Each number is 128 + 24 x the weight over its row's rms, rounded and kept within 0 to 255. Layers, rows and columns count from 0. Numbers have three digits each. The size before them is the row's rms in percent of the matrix's.

# q: layer 11 attention query, 128x192, rms 0.252, rows 71-127, columns 0-63
# k: layer 11 attention key, 128x192, rms 0.254, rows 71-127, columns 0-63
# v: layer 11 attention value, 128x192, rms 0.273, rows 64-106, columns 0-63
# o: layer 11 attention output (transposed), 128x192, rms 0.319, rows 64-106, columns 0-63
q71 109:100143137131142164106097162080133152136124112104119134066188100085103169130119110115123119117077146125145116145133125129089116090163111135174149118111107158117159122133117144132126144148128130
k71 106:117110126104146096136140131127102126149144129103168114169127099127150152123153147171123118158163114137127143166128076155125110133155124160154115157117137141126091170142060124090123111157118133
q72 097:133158127102165144124124126127109109126135121116107155130133093089152163121106114138126106109100125133136099105110150157174099116139109096172126141168134158143139144140143099094083103101112128
k72 107:066126132125129152138098153129132109143134148131114115126142108148081147136115129124114101126144115094117110136171097129121119127149088163113118099115191171108101168118136141130111126111091113
q73 104:098103126143104098092147106092077095132138108162151123139105144127109159144139098149151096123122085139112149098116161123114122145121201121119151116104160102142139114094100131132136138123138154
k73 106:075138118118093162149086118102120148104066119138163117139105153149183150133143095136124137139131102117113120103119118108123144111116140120169151133113114097107157136147148099122180131111163176
q74 112:094189135112122102137099135168118155115136141156146099159143110170107118117144125137102099136118125152128156137121132134164062137105137173119158147146185152109144134125145118105143115163129148
k74 108:112115145132132130143096129111111171099148118135145128096110135129108133141132138148095094122083076184136137151130084150132112139098145178108177130125113130118155135142098125117120103092141116
q75 100:139132145122122104132164109072115107117143150121178150123139119152120147131103181141132151089089130104174103121147151196176102141147120126102130105191140157174126097168130138087132143115099082
k75 104:111130115142105095124111126160128136122120130110145136136170162122155204131096124140148145107135134166116150122163166121162106106135148135123127162146127146126157178162117159145130080119083096
q76 099:116153141130172119150138105142127120081146155148128101152115123120151147136164120089131136109164125136061171095112125170121117139127150116186121120087138141125121109131142157130114131125128138
k76 112:138156171136154109184137151109157092077123161146150122138137083107167159103114144121149134108133129131116128120127151128095120068132150135153147131112135132153125121119113146087116104178101115
q77 101:143111119094136101129095178118120136121153153117120151166130149151108157111121138123128125057171124087145140122129141141087070116166154157077111111094069097139124148121173130130146168097110141
k77 111:130116118094153105144153137178132104149119117124110111103121147124082139131129127094107133138139099111158145137163136127108092107099108161116112140125122091146146121105097140131119102097134129
q78 108:160141085108109131138143167144133113158112177124120145177142138126136151129098116149115105115128125143128171118113159123139121154092183156110127126133081129109139122102148124190098108143151099
k78 106:189123063075105171113167112156112105096154162157156133148162115109128140144127138116084138112093116125141143145126109128104108132128144119154110127156124092125139130090154116113114146110133123
q79 103:108121123124129083114155176102127107130112133110164156114110141138161154140147131156140147128131104093130160129122131145158158110156119114146111173116134097110111135127105195113148063056127140
k79 100:114110118184143112100108098131096140110135122109123151171122131125128132119141164104117183126132120095127145129080137152123138121165124104105134140160142131114133106107114171072140084111125138
q80 091:107141085115100123125140135111144165126136098114156102106144140162146107100158121088119150088126153089138149106161101103135170178117127138115108099128112161081067169102106126161196139102144149
k80 094:101133104121098113112145122092096147131145084122151125127114136115136150131097131113124137105109147099152136113159181135141123155097108140096129058109137137144113179110136154156140126081089122
q81 091:089142158118098144114108116109154102162133071110132133073126153165179115137137139103128125127143119131135101084136124128114139138124152132138119112106101129081146163134143136122165147155127095
k81 081:148157125112075158102115138110154143096093130109153122106138173124097127135098092090124092154124137097136095134148171126108153131121121153105127084102139115132128147107087098098135144152067089
q82 103:152088093151114128130097074162109107111110123134149124123097109096133110149099087111138119132119096130139138134122118146099069144091121115072108173090130078146172103167133139118126133110128137
k82 095:103113168162141137135108149117119110118143157141145139128140135138101076106155090180114137129113110145110148112131122121119112104156124092105131120113122112158173125126121099118109124157137151
q83 092:125090129080136105173108134148136105121159089138109136129130141141104112149152125140125128134142082135122129137114141174154155119116157128171162172103108114146139151136157145095128157098166132
k83 092:109096163091160125160118152162132073136095119147100149139131100106139124116142116185117142105150119158159134142169135096116136155125139109131109199151121157152118124120108104118106138111165127
q84 109:147113126136091106142134120094123042157129095126171133144125142089108168151146121116132106106115124130145060116126135111130072080123150124120142107131186141110057114108111078141122109122145141
k84 084:137131121153103078154146109090126147132143092127106143105117143136136135180124093064117090135156154133112071110094123105143125099123142131131153183156163131121137110113180145132110113121150108
q85 090:149096102105132147155114141147106118089084108139120159147124117149108123114093112167130121157106113167102119107149100151152166104140169092115117158122073133186127158115133143128118144179137096
k85 101:127108159134145145157114160122115135126100138141090156139169100164144085108150063117104145112150106145119099099139079136140117152126135062151133177145198164105157097122113138149139134124177106
q86 098:159118131160149134116120096123131133136107149123131103184115142147115106185137105090150101101178114146172164109083097109157147106146150117056101136148120117142120185110142146138126127167157109
k86 107:140136159104126149111137142114132130125095104138152126111137125106118101151179109159143099119174096139139154115110143127098085118136181110094131155099097112103160147149169124117111145116145102
q87 107:152178159155126121138134149097114132077171093129139090119115126151145089114102115083102124145095134088106127122120129156130104078156095100080160153147151100099120130090115129143131122127135121
k87 104:154138138167102145117129162109129151122127173091140119113125154109129130143134124113174115107137122093117098126143158174116133155124136132092149166150143162113124134105117139116164078155133148
q88 101:160109116137113145139154112109176124147077129140113109140117119144067134137081109122146139129136115135088108141153141152154139106108106145150170128130145129116147120137151128094141128098097161
k88 096:145126156163083129155133135111157062174129104163104107122108127132156166142128123140147163155139113121133142163158115108097110124106129128091158106109144130114124097158134126147153143116108187
q89 110:097140131156092136159140110179131133096147132105101155148120156181170123118129141131127158081146193118104153134177175154103115112118104087159147103096139099090149103127102176186139138128099144
k89 105:139096141109167138133160127131143068100153144178136137150076145137132143118162124104121107111120161154072105109092104119136138139133105138104112157127138156099129124128113125172121096140163153
q90 104:125119144156089083097136098130163144109132144082148128125162120107097123138112120155102075149110177086121171120102142153129125127184121112101128130120107132146156159175118095115144144141151081
k90 100:125117095135131101122183175154159152131154149137100109122121147100124175129119108167115119143149129114115105117143143143079144086125175120164121175167126133146162134151103121096132156123167110
q91 101:110069134131139172128145135095118186131105139119153142064148094129148080120166107172166149165105138138101129140135130131131114141110146123127157081145115132118132137121157094121156097134087133
k91 107:151128129093141146128125108139145112132133098104173098136152101149131083134142132116100092131102136127137112183099113113164138105129135120110120102156118144083188111123133129111106132105101172
q92 099:133131171118104117111096095142131132110098141114134082102113148125120119111119102090139140093149162087070126106082106134141076153064145097144137124135136135114094105097171153114122113131101086
k92 102:090069139106140167119157171120123120102123092120128126155092124069134142147100113090115112169134113162119107115140145160099092152101114109078092146145177119136124147092127147159110156121135131
q93 102:124166123111110139164131166095137101084103149185145114134141171121145164136152114065141156136116102169114132132157101156149081137141087133133131128121117091140133147119093075101075165131103171
k93 108:116160117170124112095115153119164156088124138116125119135121153134134138126121105116128091087134149118102107076140128132136108178108126143163162128082126081101161147171139145113140110130119138
q94 104:111108160132130184085105137119178134124145128107172139131162122196131122129118105127152120154108127170161143129109136114069126109088147143112096122154121102097097156125141182106116148160129099
k94 102:142112123079120134152148148122148115126100117141119116133117119117133147112117143095175116111136127092137116126094092128105135151111142106143127110123131156125140155138076135120127147141107101
q95 112:093134148142126102148131108149114132135102098122135084153112097113111172155121116121086117133136115162112152130098171150104117148139105100139159131084145127123128125105147092077144132106107148
k95 107:105122174133150199109152139154115137107165154092116106126162139175091138149142145103100180187150117148124137112136157109124127139107113105145088119087162116151087146127111121109094120116114120
v64 086:150119117138128141141133168152114118127112149118078137135087126150177147103164127094128110075162155134185152141090128086144168147158171103122146125133161103147146127118137088111136098145106079
o64 103:097099150165149133120105146137123141149111133143154137059167138141094089155157104133105152159140128122091070115178107159125121094116128165148129095127094130101105136149133194174121109125092118
v65 085:135115113116122162104128162137164138143119113163141119156132131121140161122072119174101110140147144084133087121149131148128134125127133120140151131154112107064165185098115147094143148104094166
o65 099:126093088123142142122164106107095148142118190117118156162086147083119077120174159123131137179119136157116140139118085092127148097122098158128099110088137150165106089119146134131127147133152109
v66 084:105123125138119127111130128114136111108139120173152136133128175072121158107120111142135149135149113140115141165145157099157158120130118155075109111149139129124134121113128146144114114112072178
o66 100:145141167092128118156152130157127121112165153122128138130125142146106077134151105145113131121086180090189157097101152152112118141133128116178130143127145108099112086076118133108137085128102101
v67 124:107148144140122188133119139148107165147121115146135068108128166139116121140134105114098107089121122149159111146109163110112147137189173116095118148127144129140154148140112139172092120129148085
o67 103:064114134159101116075144114103129100087172134118144157140141093122164103133152124131107138141158127121093164130105158140114077087077129148138094083114094120129128138152145122122174129090151138
v68 087:121119144145149112077137086102169143120093145174110123134147096095089111145157098115156099139113159168127180159145105098141105135164128105139107148077091101136185147159120131160107118107143156
o68 102:098111134100147128140123146146132102074175116085147099099134154158175120132167154117143151119155127129164100106141096141118103100092152103138129119202133168113090146084127145121108117122156129
v69 086:139125178170126096123150096161183128172137146117150142125112131147107106153119120164123115132112144102130170119178110107135148163117087167143129078102124152086138105119100095125114100113137125
o69 093:142166111129146105164125174162087096144116121143087139127170148119142134102127141105108143117110095156196119123126163090128108100108143135112141154121140084145095108133145145180124149146138120
v70 095:067149138124128130153092139066164113098117126125112133137141119134124095154149163127143072129105093110149090147125106115073129092146145124095129113156122128123161098088127138137150127124141161
o70 095:137105121153108156120123131173085119159108120156121092128113134122123150138158131117159145122112126122151127154147099154159137124120120113113112086110120125147167151171137195137130091096147092
v71 094:063131083099132148083118105130163123136109125154115140146132122181117144157130086097111139108150137142085098097158121160136107095104157130149131119107121107155144186115100087125148149140143110
o71 099:164102160139116119104124141138098126111137135143165107131090149096145132105111164122107085148123102077156120137165127120146124115165128118122136155159106111113129111162132127110111097092131124
v72 087:138129147186127170110092138125126145093119103141109098128128155141152090149167114110125141128157152150106104130145111147123101142126150115074145109123105133102115146161147143141146144129114070
o72 095:130131144086132095128143136149132109110161109118111094146099113121114141112107112094112129159115109102165136134086114128121152104127126155153118121081163125165132096110122097126116160149142120
v73 096:103109135164096136103140125099103131154118094098136132112136145109109134112102121113093144099128172116103111125089113128136105093162174133144168156145107157102117134158180149158119167112130202
o73 101:099121099075141129119169116162131140136134113123106099132165149118156089146112110154129158091165166096096163110193117145146187158151159141108137124111154170168119117134118148109151133154122125
v74 090:121143120091133117134104163098190128154117106157148127130110102148105110125125113109146123186136124126130081135172108164107123138115111119091121143119114077133142117155125111105140104155113097
o74 098:149136085129070133106117112116125108134122143148169137102135126129096139112164154138113123100125145119138166120112107109157140079132178115165112121121107169146107123106148171130156147118092157
v75 090:129136114117148155171079141127124131148138120114140160138152146106166124131117113166131100151123091140089151147138142129139127157141141108138108165125185088147089114123127112121134138116160138
o75 097:093131104133101123117191175138154131129147113109081121169059160160136130118110148134121154140112155123158124075166129114149116119108112144161163100110087183109138115155125157136156127138109104
v76 089:134116156120143103135133101138143167158147092125134105155148133146153159106118140139121122175137133117153122122171159196087130120071149163145139107169107142143119084118154172095116067150149082
o76 099:106150132126133119098117141130134113122092084122141182058124171105099082137167128126150143124121133145138133143157127096135141136166111120113152163071126095114115152172141129114143182093109099
v77 094:154172108147123114137144103107100130105123148098189110111154130066144157138132128116127119103141108111082144098135161124168117129104126142101087129152155158132148141170101146159139129113158120
o77 092:113128110101106170160130124121106128132123149112104098116115146142130131119182124127110140127132137111162111099110094119100122151166126177142167122126121128136131103102190145127116131124101189
v78 096:119129101121150119120105137108139136165110098114149127122142089160069171143158172115103144147148151109161129087147149157126173142143077125168120090148135120160112092126168119084137157150106146
o78 100:137130120155107148115176089142128141113119125107110112164156149121178157122117080107137101143123122147119085153110132137065110116130175097128117103093141093113158136135095130106127099117114144
v79 115:138118108107100104096110152117134114124150128099141123144129092096148102144111161155176111177106102110118145145132128075135118138117069125134101129129122132134128118119117119056124100120112152
o79 096:164156116174135146164154117118120151108116106112109123103112158141096128167102131119129164143123143096157126134124138138125097118136099120106087120087108131121107144111092137153129071145148090
v80 088:080124146127146144100099158151109106130121147146119114125089158126095110140152142142118111135187143168116105159151115180106153090136161078152153123136160122123089115132104123152094114116157134
o80 096:114095130108112142169115128107133133130123115145091104153132099136150127175117074105076124122092159110177126116095161105110120148104156139093120110097127107102107132126120145140078137156146087
v81 096:157130144109147069172132132117146140135169154149140133122131145120123118138113139120127097150151121123141152159149110150131148141106101136117149101133080107131108110150147143125114117160137136
o81 101:107097182142164144115145135137166144112089099140113136109148130116148073142130144174154131168083141114143132096127115123114132128138151124153124151118179160153124142098104128133144135132115135
v82 091:127133126116130131167134129112129080135095090150130140115122111111153114120094111118174172133111106152132140137172155068146147158130096141100102119118080151153148115072099155134137129103154108
o82 099:119104146180147112121094132097148105133155148170112086155146116104107097119148097135119103126179150138173163117123136169114123121130142060125108135095140072152095141149140130124123142161136120
v83 095:128151123155133144137100109170121150136156106138120118119174098131113153092140133117107129151143088096110114131130128122154132090156131128103130111126136090142147162121121075098117131130162113
o83 102:147119093126136113107140169108132130097123125149138140079114120100127110141138119122145125094106134135133113142103128154133131171121162117129176152153112160146129163124152145117164121144147113
v84 086:156112150159093165124125121147132139157114122122122132120182162108135132098153105154105176118116178132109109109145125108126095090169155155110118129172119159158172117102157101135136147132163107
o84 099:104149104116126152162128160160089145129116136119147130175085123117141125150131112115137149115140079146162139138117142167090129161106147097128136127090111134098130101201098157109089152143129136
v85 115:071106137146150172088129140134123172113162117171111124155113174158128151149106116114109121114141132124099121144106132144131107112151173122110145132132105149144141146167122142156118154122168101
o85 096:138144131134145158168159135140156116147101142144108078086125092140139143129164116133130115128154104169149089098147102154141127111120137117150092113144174137123123119088091114127095133117118161
v86 093:146155134126125146153114085137104150114152189092083160115187079095095122166120107119112120126128119095172128132113112092152111098107110168116120077113169091162114130098134099093110115119101178
o86 100:106108102137120084124110164128142091113120125161137109115127164119118150132109098106106167157109135150079140124131106166163131145146116154120114120112119147074125101137097132119121098135133131
v87 089:149135140113116152101113144106142162168140149156051137125113151111124117129176106128137147140111107154167118119153126135136120081079098101125110112119097126110127097138138095095176146093151071
o87 105:078149088123160168134095130134130121094086112117136125134147099113124092105066132119173063126163140138131129142111118151125185157137146125146156135117140122152110140083154154137118106152113123
v88 096:131163118118130132138138119118127097114123127121122130157088176154133122123094114167145117155149128125135145115159095124080171100111087128143143117140136118102159090118117096122157123114138140
o88 096:125125138129142132126087121143123126159144136118141157058132112164120137151149165146168143103097164056171128158132146128087152089146130121168126116128103160140074087118120143121115171150112119
v89 092:100102143149100135155130119139121155135125103108111169109079137096176169145147155129116106094098082118098163117108078128160124113124106132089142146142166160112129156147170096147081140148142143
o89 090:159119102151128128135113146123101115138135144161140112136157149130130074130131158118148165162119130141189110137152174068087104169155170122185112101080118101116147092145120117125130125152094112
v90 094:150099154160135144146115165160107138147137168128144109079110100164088118137103117181114108095095157119164153141089150115110117113134124109114072084097087125113142141118155140102093127099124091
o90 103:149121122144106146087170142169171097119146140136075109137096153106141139157170159084136154138182115114099104135106144107107105145092116150177138139115160100138105110121101111141131116153141130
v91 098:108151132104106135134078117099148134159114115151104115122146117133085124133143141122126121091117122121117069151178092141161116110163127098115133090140081102170165126121102154092113127109175119
o91 101:155092094130163132046081128126137139131149101124138135135130151142139143100116105091129185101158115102142127133107176142086114120147134131102134135122134137126114100092142096187137076123098136
v92 130:165151137124140115131106124100136109135124151128102130121154115121147140146136151119161145153085105108152157156137100096102127146114098145151119120129140101120105106134092168097134081130122113
o92 097:150155091087127133157148137140155165082112143124178150150081114126147132146096077135169131133162143135141108124102123121125087084111104169126140148115101120138116121139157134106133141127142145
v93 095:144088111146137092134157117099182108154156139129114122119097140145133139156108138143120112127135103087116129105105082132121128113072102100129157122081142113153137156122110103098111086105137120
o93 098:125108138096137123137135134162165098112113106152093122120135115115110109135120136145141131122125140150105123153169123146163144164144136123157084131136097167160093097173164128088129172128125138
v94 103:170144059145145112104094130101137136163150123102099147161112128121070128154132123153138120117088100135144094125118117151132130115113103101130135124164102117124114125138141118132164087140135126
o94 096:126110209119101116166180152100133148139139147135130151112178125146172120138140153121140118148143131124147109131146178128127107096125132152149125133105151154111125117080183157099117139119137119
v95 127:137139153167114157124104096102090138108156118114106101125126138108147127148141151117114128094186120149124154149103155136146096125172157104111128166118176132118166160137137144144095106130128127
o95 097:062164139108142162121177153143164118129100129129182142130147148154119124105116120163112108110130139096115128100157104135125132123117159120126106116155095108141138123132114131147097177113146123
q96 096:093115124121087137143127139115126167130161137142148124098179126154165125149132142143118142173117116138088155102117137092142124130159135134132128110141125151083103126138133174087111089121139103
k96 090:136159160155079093132108115112102134109131135093111127160127142124135142140084147076120115131111120121133132093113121074135130146145099169105125118140131120133118148132113173120151097139090105
q97 088:081128095132130113135089177100134142161140100110093133109160108160129147180155155117103136122140151129176130128123107104126103096111155145119107133115125127124119185132141142173122075149112108
k97 082:084124089124063114117142150134111097166114137089144124112164147101141144136084129113118137139110116124149097138090147130147140144142128149141147111139115106142119158112106135132151109151103131
q98 089:122143132140095120130146089116123136147127156137091130138121104089163174144144178084115173097145121110130132059110124113132117098144141133118105093155164143142118169151133128177092137090103079
k98 100:109141133131102114118165129133151148103102121107110107109133146087124153153109148100127179102155144089115117126119148108126141133148136122122130101145098108103107102135160063105127117136112127
q99 097:144101156101117131116140128138134147134132142189128112097086105139144093075104153116133141119119073142123103085116095128149155146149094097060131130090119148140103161114143118102160159095131140
k99 094:161072185138124095122080102121085170130109113154091142143105091146102128105094134128131147090126129095163083099128108165156136157100124104124156134109118175116165138131129107165122149118115144
q100 089:124133081137117134119143127148126139144132143112126079126124164087113155163122106115111164204098136156166099110137100129107132137155085155074092154154145098102101155108134093098158110098103118
k100 086:128174119149139123179139146157124083132128098086120115113125184179168146140126074097135128149123125084148127105130172114112132101187117109114118117149151098142100170130140150092164122154135097
q101 097:141156128126093126113146152138144107136159123134107088103087138110135182169101108155126138131160161088108152103117174093125131126150132116129110112116125104110094115152117152088112114118086094
k101 101:124108139141085129124161119160133146127137156143136098128093165106119115173137138115122146100149148119128147100130129106132141125134137081100143129159135131078173116101142113166092107114088111
q102 101:128150147122104188166156148140128136079136153126156111085134155178124128144125132191141161144072185096104137088116164104119127160109122144162116117122085138092144143133131138133147136162127119
k102 111:149151172095151146145099084121111138121132151113100141122112141153115121119165077149160170116101113122115089107113128135143177124149120158136110125132117113092132134157083150131139122132133096
q103 110:115164119140121119112133106118113143117131142155131105130113108096108163104125147109157162091145150125154103147145096159145138144119155134190125142168138145152134167152096120143122157112118119
k103 111:106152115111135111101145139115133124133109116127131151152138101123166170120116134159155117085135124094156129135168167166128134144135128125149110113126115134171126143101068123110134153091109094
q104 106:129113099130124139126132123133126137125120100144124114163131075127099115153108162138141129141117111154093166117109113145169115156106141119105135077105120102119137102101128139143131133106158163
k104 103:096114134089162106160156140119129077111084136093185153158168119156116132143135168131146100126126147148125171136148134154153135128134164115125130119141109133147147090106102162185122112137170130
q105 098:127116119096110102169128144155114124146077062101148165126113131110126121133170086098107152197113127116116180139137120144103157117130170122146141123106091145135161144124089132105121142137156140
k105 108:144119111112135113121151096108091125078154056122091122119118114118106142127148142161107131142057166131140151120167149153095140111093095131143119115099114156165145130117119152136137149126139112
q106 098:109130124129127123132121095103094096102116102149148172113117134126094160146116107090115126106193126131138128142124116126123089124075139127116151127165102118132100115125137169165136109083137112
k106 099:073114140119109135137089148143135130141104115132094106135154115143116139126094145167130145128094116139139109100139102103116099143151141148136110091191116158140123102148123155169113121166091125
q107 097:144168100161099140102142182103145134126120161107129115112135142138110139151093117103152120149157104136135114138077155147174102160125167153108112121112122113134116154109117119155125117148122160
k107 099:119181131163134156107108157102143105086103121122156134143167128121145118127101103118149158139089104163166134161125143119122141067089157118137121121117146104075125115142112076161145124121149121
q108 108:126115135097061159174091177125124167117099122099098134077150104167118164153158140142106094147143111085166151122086100120098118099134093158120161105121140096107159113096141091132099119112125172
k108 096:158104117099119105081152086093124090068135160128134108074104139142143126163097126159151136132156118143156159109138187131134104112125118119199174165119137099158117135133143147133123125143142133
q109 095:123118120138122127132114137099104143120157153127138121106115111153108103145082103116119129125124140162152155099164165167116170106111131118143136121114194157170132094145106137107170182123077124
k109 099:106134123147133133157121180153104107133107194127105139110125099092126090118101122077099155154129106100142118130127113115117170156096124116130119103156173107141134151127104112123130162132110137
q110 103:134115165103120128110117135150136119138125114099119071197168127143127134170128103183132123141134110130136144145114142103162136139099124131087110116141085151144122095164124135103133140150142105
k110 098:098097154103118170113148147153153121130126109132134149143142130127121130121135104089179116163165095124134113135097116133146100106090131093135096155171121084172139112137092117135151119119136160
q111 097:105133108125140070098145133096107114106121107093119110151141146150123116147131166063098158158130097175130113096144124096120167163136142136113149134096125167137105105140150086185122116165155147
k111 103:170122151145115091138104097089138109106115133136103119126111135165146082115154128088136137161138108145144110123116118135105117106120101137098124137134131144101064110103126096150162123120075100
q112 090:118135082134111138135102119120127082141129133098134131161137119126148153153072130130135122081109151134142113154100139142100107084139143111143105104103145145100127160133107155145124131173139127
k112 091:166131093111121127116118165113138100145113151121145139129121131148137147156062162100127135100163194107146117133128111152124138119105126097139120107083116121155167162116130101178142124103122075
q113 083:117118078127126083125121125182131132151106112164123145120132129120130149150116079171161105150127135101113109092145138112124130123151161086137124143109110102138094200117119146143129139127153149
k113 090:122096113151114105119115103131119123111134150153144161107128113171106133108141109165143115146139116129144128105162124136139120119149135116101202128126124118112156108079160059133133150142144119
q114 091:139134102115127108133158103142092127120113135159123115129082128093167128162121106101117147103117122137140101107091144112136146108151189091142174137085127111068134128098146137144163169137140113
k114 094:157162104122135158065107119154120135124080134163112083101151130142148111136105125136129110110123109144127032114161127141173130147111177129107133132089103106108126134116131129134130120112159139
q115 084:153114170160118107147178110151131161134127142104116059150138123131132136131082147123136134103128122118162122119124111123124104125163089105056103119144186144103153132139167127167115115096148108
k115 091:143161145117120131147192138144126089117132115121135113122117166124120117148134133093131115123153114169150117147102120190158123115132114090062112113121135116112144124118147172128122127155124107
q116 097:183118134143126130141102150131135105129152125157119140121136136161123146076114094144156139130128087109151125100148143125133170159124155100131172128113115115128069093135154102081143124123100111
k116 099:125132126108150107151128132123121107132141127173121108104138107130158106088131111121134129143140089137119091101181092129124164127111148120135134119106114210163092115133143097146163118103121106
q117 101:131157090128095100128116120151109077125091097090091127135115108155139139127084145124100126088115137136108129161122141134134163125100093145151099142112134123119156136122123110140108169156152120
k117 095:151119131103109114113108075131127063140120109155133176135100113140141130131117091173103160114095136149131102125114120136092105142138094124154100167096154124143139154109145103093135183141148114
q118 095:126162136085083093119141144129092089112139133113096118113121145139156108071121160154121138122122111153077133158144155107158138140147081146092161145142127107096121085107148133124134148127131122
k118 105:127111155111096132071137132131141115149092135157072114158109124120126110108166152132124138103058122168119162156106152108099123161142082157108154135167153165150150092140137137120135110139121142
q119 102:106139063162153169142108080165142156122123123139163144110172087163134138079122147073110115122137109149130136133087138145141182145159146117098076129114123153123140131089111156121121140124126168
k119 102:115151147126154099104096146139126133155127113160081134161139157130140111165092143109138129143129135117137137134118103093105128104112131146113138123108110084138120144164123076127115127085154097
q120 101:122146107103145150153093104083137165143107159129102149093130156108124115151164180105125113118137110154134128119165148118156122079149160158103128154102123126117132123132105128147143173115097107
k120 104:115131145158147150139093137156119156104132139085129098169151127152109124108110168129109126138142119130136139127089132107172150143155128174157121125153123116094139131137109131119117169124114107
q121 104:142063102113093138160094131117143089148076114120140073158111159148135156149157139126141136119155105083150107111151111110113127144166145119105111096122143091137121172108109152102124121146142164
k121 107:121137132091124117165087140145070144073128149155141128115110174123152137118161160151092125094133142132180136103178100090162133122128133123063144107109155097146110150135147158121085120128141160
q122 110:111105136170128133162192129159104126131155118152106122135132140079133141124114130142109130119175115141137121131093136081105149181148134093159107137138107129092136094098131147135116149113114141
k122 101:101055142108118138101170123120127109119135147124126129162105148120127109135134157146131076168095133129154098100125120124122144138144136099146143093134106104104112148097112135155091118130113182
q123 096:113131145122136116140123090128132122187132119130145114107110134141129090115092140152072078125149151129167106142073120101115127144096140174125153108135121144131109093134116072136121145164138116
k123 104:125138127095153157158112134087174138150132120156094138096102126153132106115099155124088129130141129121127128139132151060097153132090116140115131086105109086151133098152130120169140104162158144
q124 103:134100160121116136143065154093164136170125123155097130138139115130083126116141139144121149078101123135092145155187116140148121166130148158092157106127106126109167126150132111139092158136159179
k124 107:155151120115103088186119105142165103140128105114114116119127136118128120102124090137132125103124149143141152152097127132138132190166157131160123094147106113134117130135138126137165169119139159
q125 104:137128111130111110131113148137153121111141114130181133154103122152129086137131128149138102075108095130133130131120119139147099128130118135135111179141133160132177100127107101109138106144164120
k125 103:096143124088139111095110150155103106120091094103137088141142184129145116176124090161158161141140119119096149114133129107125127168124071101098155146108126126111122110136098090135091146132157153
q126 107:089100136135100142156170143105115123128137152102092149107140155094216117117105117139092084097184176166139116108131108104149152147132112124135148148113146096160143103127134117118121086110117117
k126 106:125120130150115116155119100100143126085148138154155152165140129099170106127104128161146099147121142122133107108161114171133174144110139076105167115148151089155085136153122123173122101166106113
q127 108:097154169146116104148083074130121102105142083093135149121092123153133108133111116120125134121125167127105102109100158174120172127153117129096130117146124130157117139152175119126112121133152092
k127 101:146133179174094165128120127115153145147137129114147149155153132140162064144119131136106138146127110155135128131121141145133159106112121093113098122138150111117139096144122122093166128133137089
v96 073:161115136138135097083118121128168066107145092098123159131084097127119137129153162138123125145126092108140115115126136158088146076144142146144079093106139144123088096142132125146157140125142181
o96 093:145138131087176128159161126124109175144130140191150169123125117116141141136161119131148179135156140156102145125128111076119136138107135122121155142126142174111155118141123179149109076143133103
v97 077:134153116115128132147125142151136138102122147138110117139124124137120080093126098082116107094119100119079122108167179150114125120126082134107138144131201143141117102171112097096169133120174150
o97 100:144108097156136112111121167117126144130091124097099152139130136113134118135118163159146156109154137146134135119143045158139099131121162131130152101136091116166106133060123100099149127089113130
v98 076:113129138122121104092109116131123161124115129118149140099116152147136127130114095155117108112179151098127132115098137150140177163149167127117115109121172116107129162151127127139146084138121126
o98 101:078113102129169136167160148115127081122151131135119078133168103145136115129106148109125116138072087145161126172161119104098123094097111127135130131148103119158134067134152116141106171137143175
v99 081:130122150130162091151115105125167130174149157143168156122109108138119121123095144124113123175096124099141146162122117119108122122140140142122103072107154086116145119176154153136136130113126136
o99 101:135161104143082150118114093116119125105136111084085112172167142132151147139135172114147134140150157150119112093133136138137103125128108115138194149128136177128120113158099154108108107153129102
v100 081:132116098166166155135077063117145156146134158101129133149093084142116127135143162119130160141181125106128097163129105122169157124140152121151146136154124145123148155111106150145118099138126142
o100 098:103105170098106110085119153123123108096113114156112123104174107114117123142148111124140173140079146117125150147150111144115113120138109160160113117093164116150105172140147085106152137128105135
v101 078:151140100162149150122102121132104093101108159116139137160113106143114154141117093074178126125138129121141154183127150102100148108138131111110124134171137174101173112131091097176108112117123158
o101 101:144098128095091118101097152099132155138212124102126124152110166119144110098126163127124083122092141123133123093105125137152110119129166119165158151082166093145100144115143172110121089117159140
v102 080:154125149142070092171154112140138154122128091110094111136194113142115111115143154125143166116070124105159103122135121122136127142130138110093122108161169150108107113113109133139098123139117123
o102 107:122148123095167134107130153114161092084113164107133151111102144115157155119111121136149139134154141156106119133097160176159127107083112127143110174105074143161141153145138099136110115147127121
v103 076:124111127085140102106108139130128115078093108117070137123138128099172138132086109125079109161180138138124140139100137161116119158161176110173121126107125142079109139117100105105139131112154160
o103 103:126146165153103091145127142128117097149153095147155088095119094121112147129156131084129120116137090123131112158141153121122125085093124143114085152130166168174118146157110141172105099130103129
v104 079:153176179112138131124083144164098149120114155135082100124115092079125142101133115135109141167155125148139118138128146136103186131096103151111092138135131101158088131118113176140150134112144130
o104 106:122104126153108147108157117120165088126126107139158168109162139156126137132114155120106133113113132109123169120130126124153128134166140104142134140112156188072164127162147121166084141138157114
v105 083:109132105117143119082151126115113127088089167102117099123111128117128112164073101155108115151156097144124111124135175145068143117141154131085120134097159127140125125126126135134146174135118108
o105 103:137169141132088124176119146145136132115169104154145119104134123137124133073157124105093186092147134144159124107110120126170126096123152130156135118164074102117171126148154108131131118123104127
v106 085:133130136120129090150076131100118130124098037098159156107138169124101128179113116149136139126127124139109114119148108128132162152149143162127168128081128139163134126133102122130104144158101166
o106 099:103159142178142164134157118153132138092146158130086116152138120092164111101109122120155126145119115110095146097080150144148142143110125099139091084160143124126140135125106151163129126143144119